config = dict(
    n_layer=11,
    d_model=192,
    n_head=3,
    n_kv_head=3,
    head_dim=96,
    d_mlp=768,
    vocab_size=512,
    activation='reglu',
    norm='rmsnorm',
    norm_place='pre',
    norm_eps=1e-05,
    positions='rope',
    rope_base=10000.0,
    rope_fraction=1.0,
    qk_norm=False,
    attn_scale=0.102,
    bias='none',
    tie_embeddings=True,
    parallel_block=False,
    init='uniform',
    init_std_qkv=0.0361,
    init_std_o=0.00768,
    init_std_up=0.0361,
    init_std_down=0.00768,
    optimizer='muon_variant',
    lr=0.00254,
    lr_mult_o=0.665,
    beta1=0.95,
    lr_head=0.0072,
    grad_clip=0.5,
    warmup_steps=200,
    schedule='wsd',
    decay_fraction=0.917,
    decay_shape='pow',
    final_lr_fraction=0.1,
    batch_tokens=65536,
    seq_len=1024,
    doc_mask=True,
    train_tokens=453300000,
    steps=6917,
    dataset='wikipedia_en',
)
Each number is 128 + 32 x the weight over its row's rms, rounded and kept within 0 to 255. Layers, rows and columns count from 0. Numbers have three digits each. The size before them is the row's rms in percent of the matrix's.

# layer 5 MLP up, 768x192, rms 0.126, rows 214-405, columns 128-159
098:170145114130172219136146135082076088124133104146104143125157065077119151140104064144126138168111
094:079140188102182126119095127137065133130141151131182137077113161140137102144174123115077145139209
096:093206186113124137141128126138147134153157137087050121139077102110123148150127134125150149125142
109:179099088134141122122189121150103115110088118083130154135160134149144154166171117145115161158182
086:167106068139136137101163092134089114158114096075123162099094091113080161104112166096162143098126
099:098105214110089124155150121138154118108151132154118128078118169082096157119149153189149152052158
100:105109085103096096132157181119098143155117209139181115114155175144189128137130153155116133050152
098:130191125074095121138147186207081150174096121121127144149121156103087109125139086143159100164086
089:139098178158097164050122077102096168153131109164146131121148097184106105146181167135109132102154
099:093092162172092127094140106161173102093160140116143111103077120076157121225144187158133156122186
092:171118070141169207203123106146199099040120147112148134105086146102102106129111189102115100128147
100:142088134093072150131106116145126140168179069094145142174127129135131123111103108143119147112074
099:142150142119172151154166125124121100160122208178119150152065077163102169178137124101128188109124
095:119076122143143156119187133133169162151125093198183133114129075106115113090099143085160105131133
103:161071142086130077128130091131184121166121078102132171044140135132127131095108161118169098164146
097:149174154160150130116096127155144111138120107127099067123084129137168135136093169087177160151097
110:111156112195106120179179098153115085130098088135111236149171123191074149132085136119101127180127
091:205058177095137157132148172114161160048204097090145159146055108107094084136110142160082118110116
101:100148115149124111171121092122082144120133135157155123169129070172159138127124166194120084117105
099:124115183168112134107161122159119130106140151107143101104175137154127084139105132112144170095144
104:183122142158108114128143105110139067130119159060129112097164117118069078109094169170119122140141
108:141140154074097160096136085100118163087183099097141097123162148123203162178115101105162108116179
109:170103099132154037154097153125158138073150148135100169128130136131109154134085123118076140096141
099:135172164124118137094169093111147105058149157149190143106132184152150072122073151140094124093184
095:149134151132124134092149128099175085132092095115107183109121173063104182181187170157140149125153
105:123176104151106153106073095175126146095137129153151102120153103180161091152145161153090132076139
102:172079115146111153099147158160102133167117065127094152143120095137132095069100124147151142077134
095:143104139139149117128168187114159138126138101061108108118127155129101167106142168074112076166064
107:106192112084112123115136125103188184090078198158090109126167140099115183111104169141178134137202
092:096162120119108093147128105118067137071114104167125119111161169115134121152162102166099105137116
095:147141086150165065121102166061129143117153144157153126127105143147113063134141103087157131122159
099:121112144144132205135153199133165101121123084149070101138120148181152123121117123150129089153116
101:177154182181171143148107107183120102152142134124154159121125089132091098113155156177118129128128
101:064167142119116110090153148147130109135097159132136114152157150166117144112093127130070245173171
097:051102109150105121160165169154117190120090086126093117163102185167131141125116095097177153088146
103:059151115159103088136081085157102143116120130116094178187182158157111114134150128061067192127102
096:133122129107170102123140116134161208095064106149123122211031176116103110097156155177140156143123
100:082128107159082111093125097174115142101132146119137161141096173178105089093156085190119159130126
089:140099092082117113111119156138078138157100157113159160075153100132117110089095087099122131183118
096:129083099113101179114102138125175148140163110129114062130163209115208125085154080177075121161132
103:138137117117136140078194137099072107131145102116158151077142101119159161088156123118175148124118
094:080080154105101177141107156184175117099123159106140136139158153152150139109053126112107080158102
105:110177135128156121111122108142041102129136175127119114091128116150131169089120112098158138119113
102:103168111148144088142100174131132164164148126180117171100156182070163082125089159120154209194113
096:105099199115129112120159127119137118169157116098147080161147101102085134148072125187119126169079
099:168146076139100072067130129185130117134152105086162119139137076123127135120133128112187106114154
101:094136123155100171121117133116139106159182100204095149117087109148161224138091168083053109151140
095:139162040139138135110155085189174169129105095163111088184118119104099165122146108075102164151068
099:111123066088156124159149121128113099067109135092173117100132092152125103105122162145190156125122
106:177099113105142138152095121118161097165175095074108097100110127134140178143110112141140183142122
101:120133145149156147045151147151066095131171143132125135096166139077125137167085172123113126150114
099:116083121140151146174178096126115106135142081137133134141163093095069169128131110136135158147195
099:130106122163170119082102115179146179112124109165102077135182108121111131124139150128119117190157
093:125132114128107153066228159136146125085128173124144131083149166103109119103111147184054059114115
099:129082158095116073072196143123102121116109158149166067106164153075110109144087127206080129095197
103:073148161115135162164141132126114116121057130093181117168071108106110112109122116141105154116071
099:122130079085067146135141113125068159133074158105174106111140088175132102153133134122172122117139
103:147097142182132101120112077152097112155157130129102189130123141161215146108176088161161109079168
101:178088167119148114100137118139095115134088141154131133088112153122135081089148082132118111159123
102:045105184155088148142080121081101207170102096095136187140154117116163136153167160159165134143137
097:129101131118053134177139094120129130128113139110161097113091071165139170155125078134115156128118
096:142104135197108096143136153124128151143113103109098160170091112095170156113156130132170104141112
104:147130139170124115100097085155152145148103098104081129129154053153104157149155101127201129116152
109:078092131080168174181130159102156168140183135108139169173159154100167054140068135134159122106091
096:099111158124175085143068151131143129133167097145090144128081115115171145163105092122079094079117
091:111111107132160115166130118142160114122229121078062103148116119116125115120113109139085104186102
095:120127152186165140115127123119092154093125105177097152114132105095098117090105140177163140117070
100:155139117142108133114077144162059172123102145101132124071101133143139101139172130178128168158139
102:133135122155194119164110111209175145116189189124085095121150136141110136111103200103099127118103
101:142106148145188139209098148128120158098103121102166129110094079154127056125119092137123139121109
097:134090130091052152144135136141075100115171070138119136145134125105139187143122157139191116096154
101:131163133133119145122120146053145150079101134138119152106135085163094084136108117087092116077117
105:174154147090138164165149113112129078180132097152107089145123186138125122146137129136174137092084
098:158148134103123144097129199139130114159130109116135173078165123153169095077101129108153130193178
090:116113196091175156179119104114129095094096157146195104142120090178171194076107086068125101140138
098:109141095153123142125158094116160107119178157079072106115168060076142180127061122135100119081080
109:109128077181126159065150169117090115149195123168137153124119100113114139170116179142146119109182
105:099148119131115115190115133100147099104110143114152177103174157166084105156125061129117099141130
096:161144171088100159107119120121156096106109110192163081108149139104100153146111132153087071108120
101:152148160025160156040093125089126104115151122146140087169154146101109184150188162142160087174111
104:089096135116120112056162108103158200142173141175130128136128180142156173141130159156122159082093
100:157100135141102097090136158155118150095094149196172141126167164136096183097108148170076124077091
099:043188121148082128133195096165126138154078130142105160091084140086124168149163127159155126204106
103:176147148127114091090136115093111109153116116122158152150066103101139132145106122072112121142135
105:072137132118097124095149112161188093067083160111155172104151161159169096173105175136162121181066
088:080148131154167156135162124171154140112181138158120092198094151140127125114124133122125165123144
105:127143194150126225099139147131081116148196127123123104076119117080127122151145198141120113141126
103:163149088124140158143139102192124117107138145086138095122150139093157117095092105095159124136151
094:141109156125148093131151120111153123047088078089105090099123175192127132102100174102132092174162
109:120068131071117111076121112165136148169130109113124177163124166109152109152155129104143106097181
103:175085174085114146095180129096137129127092161104148188079146122126103140128094165149142137081127
093:102139117137113060169197092141129152104142096151126160116177138089113127106101149136163192111130
088:120118153118126123104124094124143116123135113131111108082095103138054173163109165165081138126165
096:117094168105081126100125121102123143183114111087133083157202077113150121072153061107155112109150
102:159120122110138136153153103136143161127142185097072106106123160129087074122110098138112073096128
099:188160101084125111115138141118145111112102177074121137064120144136149093132138137106147163150114
106:179170170132145090110059150108152155167141134149193194140110170113147152128149127147111158135124
105:152091176122125130114079109134133127147076139153114147124168129112099117146059122120113166065177
094:116134142104133115153166091111104043128145152128099133175082095078084148072162095130181150043104
099:163132151134121072153116089114082141084173119124169127127116129112123130189184189126147099115136
107:145144134114100134114112103108086128153054116099118150122171148144138106130095110145128195072166
107:053073150140169187138081112117058156074141066153185110097128093143112149140152132090085162129116
104:159100155089158164129133162131108076105133156120184135127133131137141135135099109149105172097165
102:103109089093152168132106147114108052118183055159116140115158157125203106155134157120140129104200
091:125113149145092100192131145104102118112147114170115137093135138110142133152194092121138161161147
095:113121152102136158114100138126123144158103091081094108160092129127137171106147133148148150148072
094:152093088127104141116061151103104165087143131151129200119111128121158126149110145186132143138135
103:118144128161117132154128100138098129119102101107103147142103099147145100064101150187155121132141
097:117182124098086120158129131139066071120115063129145107103124133156126142111150152083133122184103
101:162180112175098134171180174179159110110158151143094169164136091148169093085083179169163138174116
098:135160198137140154116185153116137106124127089102121079136149136139149083127097157179113169127069
099:135134133097172106112168166106113096173093139179177148101152150085122118179175171114176173089090
087:125159085137104130137136121091103123092096133081145138195173092105153180109167121152111114083127
103:110082085108125116102113141076175099109164101113105123110171155125115125161063086119145121092164
112:182133119106129081165096043107193095143123142066078110112127108130101088137137175085150112151121
087:097177105107168132115108106116147157082163086098163121147146139147133101168107128131072145134126
098:145129146128168113125132109169124127098124116167119113120114105165136050118079154137213103165168
106:146106199121140128119154167087109085081164145068113156103172173084191157171170142151131158063107
095:100113153170239117104159102127097120127141132061145124130113162083094088120123100107164157128116
101:169135127133108114079106116125164140157157102092096121144104156136157118121192060148128106058111
104:145122119113136163126089068135157112093146154160104058142133190149097146119117118131128143168124
102:156088107116064154152152130103121120116124143159140081111097099136115190139170171105102140084138
112:134049103100135138124125140126104131119134119073119055122150118162087167091124135111075061092103
100:140093069146182128143129139152129076062077156118104091108115140126142136125159111116137059089095
112:115121156156118145051127136162114117120097053189124086123180114090120131103121088117161121186125
100:209109156113105109107159116126140125160114176178150099173168084118080139130188153120098173147093
099:082105083112164153077088176162100149064133124164151103174069132140135068125108145101143118107118
098:151112123178116127145171150105158117136110092119142110126090100066079127100122147179152143091153
094:153163118128167174094132122089061137066121169169128130158158078050197150082069116141104133070143
105:114146155149102122090169103096122119132138172166122131155220063110113087084128120134120102127092
103:145108130199089097142043099148152167120094143154162131074189083159147135082131085094115109127117
101:154147174125160052159131123176162146085106162161134150118166165103127151190137110150129151171129
100:128139073126101153123197117120095177155096116129101131120172120108137156122116145106157116102118
095:096122219141112114106124149118068157160104114116134101122110129095098091146070149090153139144144
103:056149107138117132164158094099111133143145106126146136102137143073130099106072150146155154112126
104:115126148151121127167141121134073120179089091126148068170141147116107117118073149168092125178149
110:145185149026116149132126098155133091148105109132164095156126111119178180125144151126102157158117
094:161137094120106121120170197081139202149168127162109123157092121123103101183162197130095147151101
099:111205158137100119151076089092096121146120153148113156160102113116130105157091154146155156185150
107:120076146128152093143167167111126153100103082081184103118166061140197102099119146100152154110145
100:083117046134122172161088121094114142089140102167134123133100066107153137065146123141170188145153
103:142166105069104132123120115124133122140122155152115122071059151160120213056162125105110146189129
107:141114102142135082139185056144179117153183140127157142121140113075125086113110132069122158157169
106:146123138163166163144096208129152118148159132189158183157108154136133123143100137175063137163137
102:169118144134088163128138082140173161137161111119179150141175139150157073111149105052103143151078
101:055098105119135188137112126163140096101059118117174149174111096101117108131114133144196141150080
110:101130158103107092080145117205124149149151082193077094101132169141152127137122063144143075113112
093:191152089132144072102111102142100160104176100122194101157063123141143064142129105102128148125142
100:103145140139086187135129170078113128154120155065165131177145126158104127165149123090140127119152
096:147125190128119086121124099147131131119162128188123142119070133093139171123111141140073164114110
108:072138104157163158130169087112129112133097101123116177134116140154098135074174152146148107098118
102:082169085125099131114105122140123109095136109079115155121194075142132140099169159094125147149133
098:107103097090139116179095030156121185140125156175166112092076112139141149159177147123097128179106
103:127100104141140131094130152149121098130082101070125122084124122138113058132116146154175176116130
095:102101143161167167093102157106154178184079152128133126085190098117082036138065141149132165147147
092:108141156150117121184124152125117122145115147084099129139105077122147111136120118141077100089143
096:090142155163143177148094140118168070094184171175179166194180141165183081113091138105141132098118
102:164085067098098128101172194101038143118171128057200096079147090125193144105119093152185137104121
101:111100158179123110140163100166146091144128133150112177169154167143174147198093101114144092119083
100:070130073171141184127137146166145171190135109181068167090111115172152131095148113167136165154110
104:118147135109106154099081118152112165132154132094156121125149100142159136188075141131128071160114
099:183128178109119095130128163128128070211153136064112109159095180155112121184117108099100181125083
099:132145134088072089170099124083137105104082085129091114089105090110158160099115093137151125093195
105:160116188175113089082155126117099163130115156170198101144166104150160107114103090090075145095198
107:096126170158196123108067136101091106140127135153113147166099123123132165116143176114147145104195
097:055087137191118135113117109126090095071119140151065149177076194142134129119154191140110147093076
099:133086089105139081167140102061166096135179146139120133134070117120164151067120116093075083059184
102:129183117152161160162184174172120116181214086130141180113115097218079108136108083130110139104161
107:076099142123116119132163106089109084166081094099137133176153138132060127139126143110127150126120
100:136121060120117141114124136131126105154171152137142169137174110051131115147151097118158153150105
105:120184149126128079142092117130144124193137111126169134112133056136180158190086154137048057085144
107:091152145124139054130097144171148098139160163107166128068124112131155129145117140193158185139130
086:155151078174138088070154130075122151140080173170119158177102122114119111168098137138110088126118
112:096150106167142091091133085166123127169052102052162156148172167148087087099161111113144152131196
103:122060124090102117091130151121098145178122130157143029092144110167103078094196104141149122178120
101:113151152117117225158156121105072112139111074167123144157115156175116134102107081142133161131092
099:084090143111081110169211137151079184127137139075125131124148150150101148205176149208159059137144
107:109081138109099165091110150147084162156140117104101137121128154138105138152167115114156215147125
094:147130151156062158177099150079077075118142151089122172066207102138111134151110156095110072137122
101:093081122123107073098113151113093171087078105126077113131204147136112079132148149121119122114128
103:141157145111194120079156118128125076091129068147170124182138123177100081116168096123134098111131
095:120175133147116188103132101092124142155134124126136133133103163101183079127166143170109061116125
111:155103126074185092168139081072179138185116161169098109127132107122150096098127155093150148108128
109:125117083120152068115071106135105135055163133067130132128089114140145085187147130129118197106196
105:200104165102154092076100116111145172137118152086120173094113139171179141161144181099152097181131
091:069204124114160099141145136104126160093129136170185134125120127148110170129148125151109148092135
105:136074124135139136139124145096084144164057103102118136084084134092142137086182111100124113174098
097:154135115144141152146161133119152095095178156173144122128173122136103157204098079152139122157135
099:131186172163122155142097114159127135110121157130126122104111180159124130139146172114115115137095
093:191121161085164121091174145108100123110136113084105060099109074125050137131150187114137144161121
103:155112116130175103087131114116083119078146110112089104098148135102107182142067157161134140123134
088:137092102177124132111171158190131155107104125154083143085110111116185128102184184129164091123136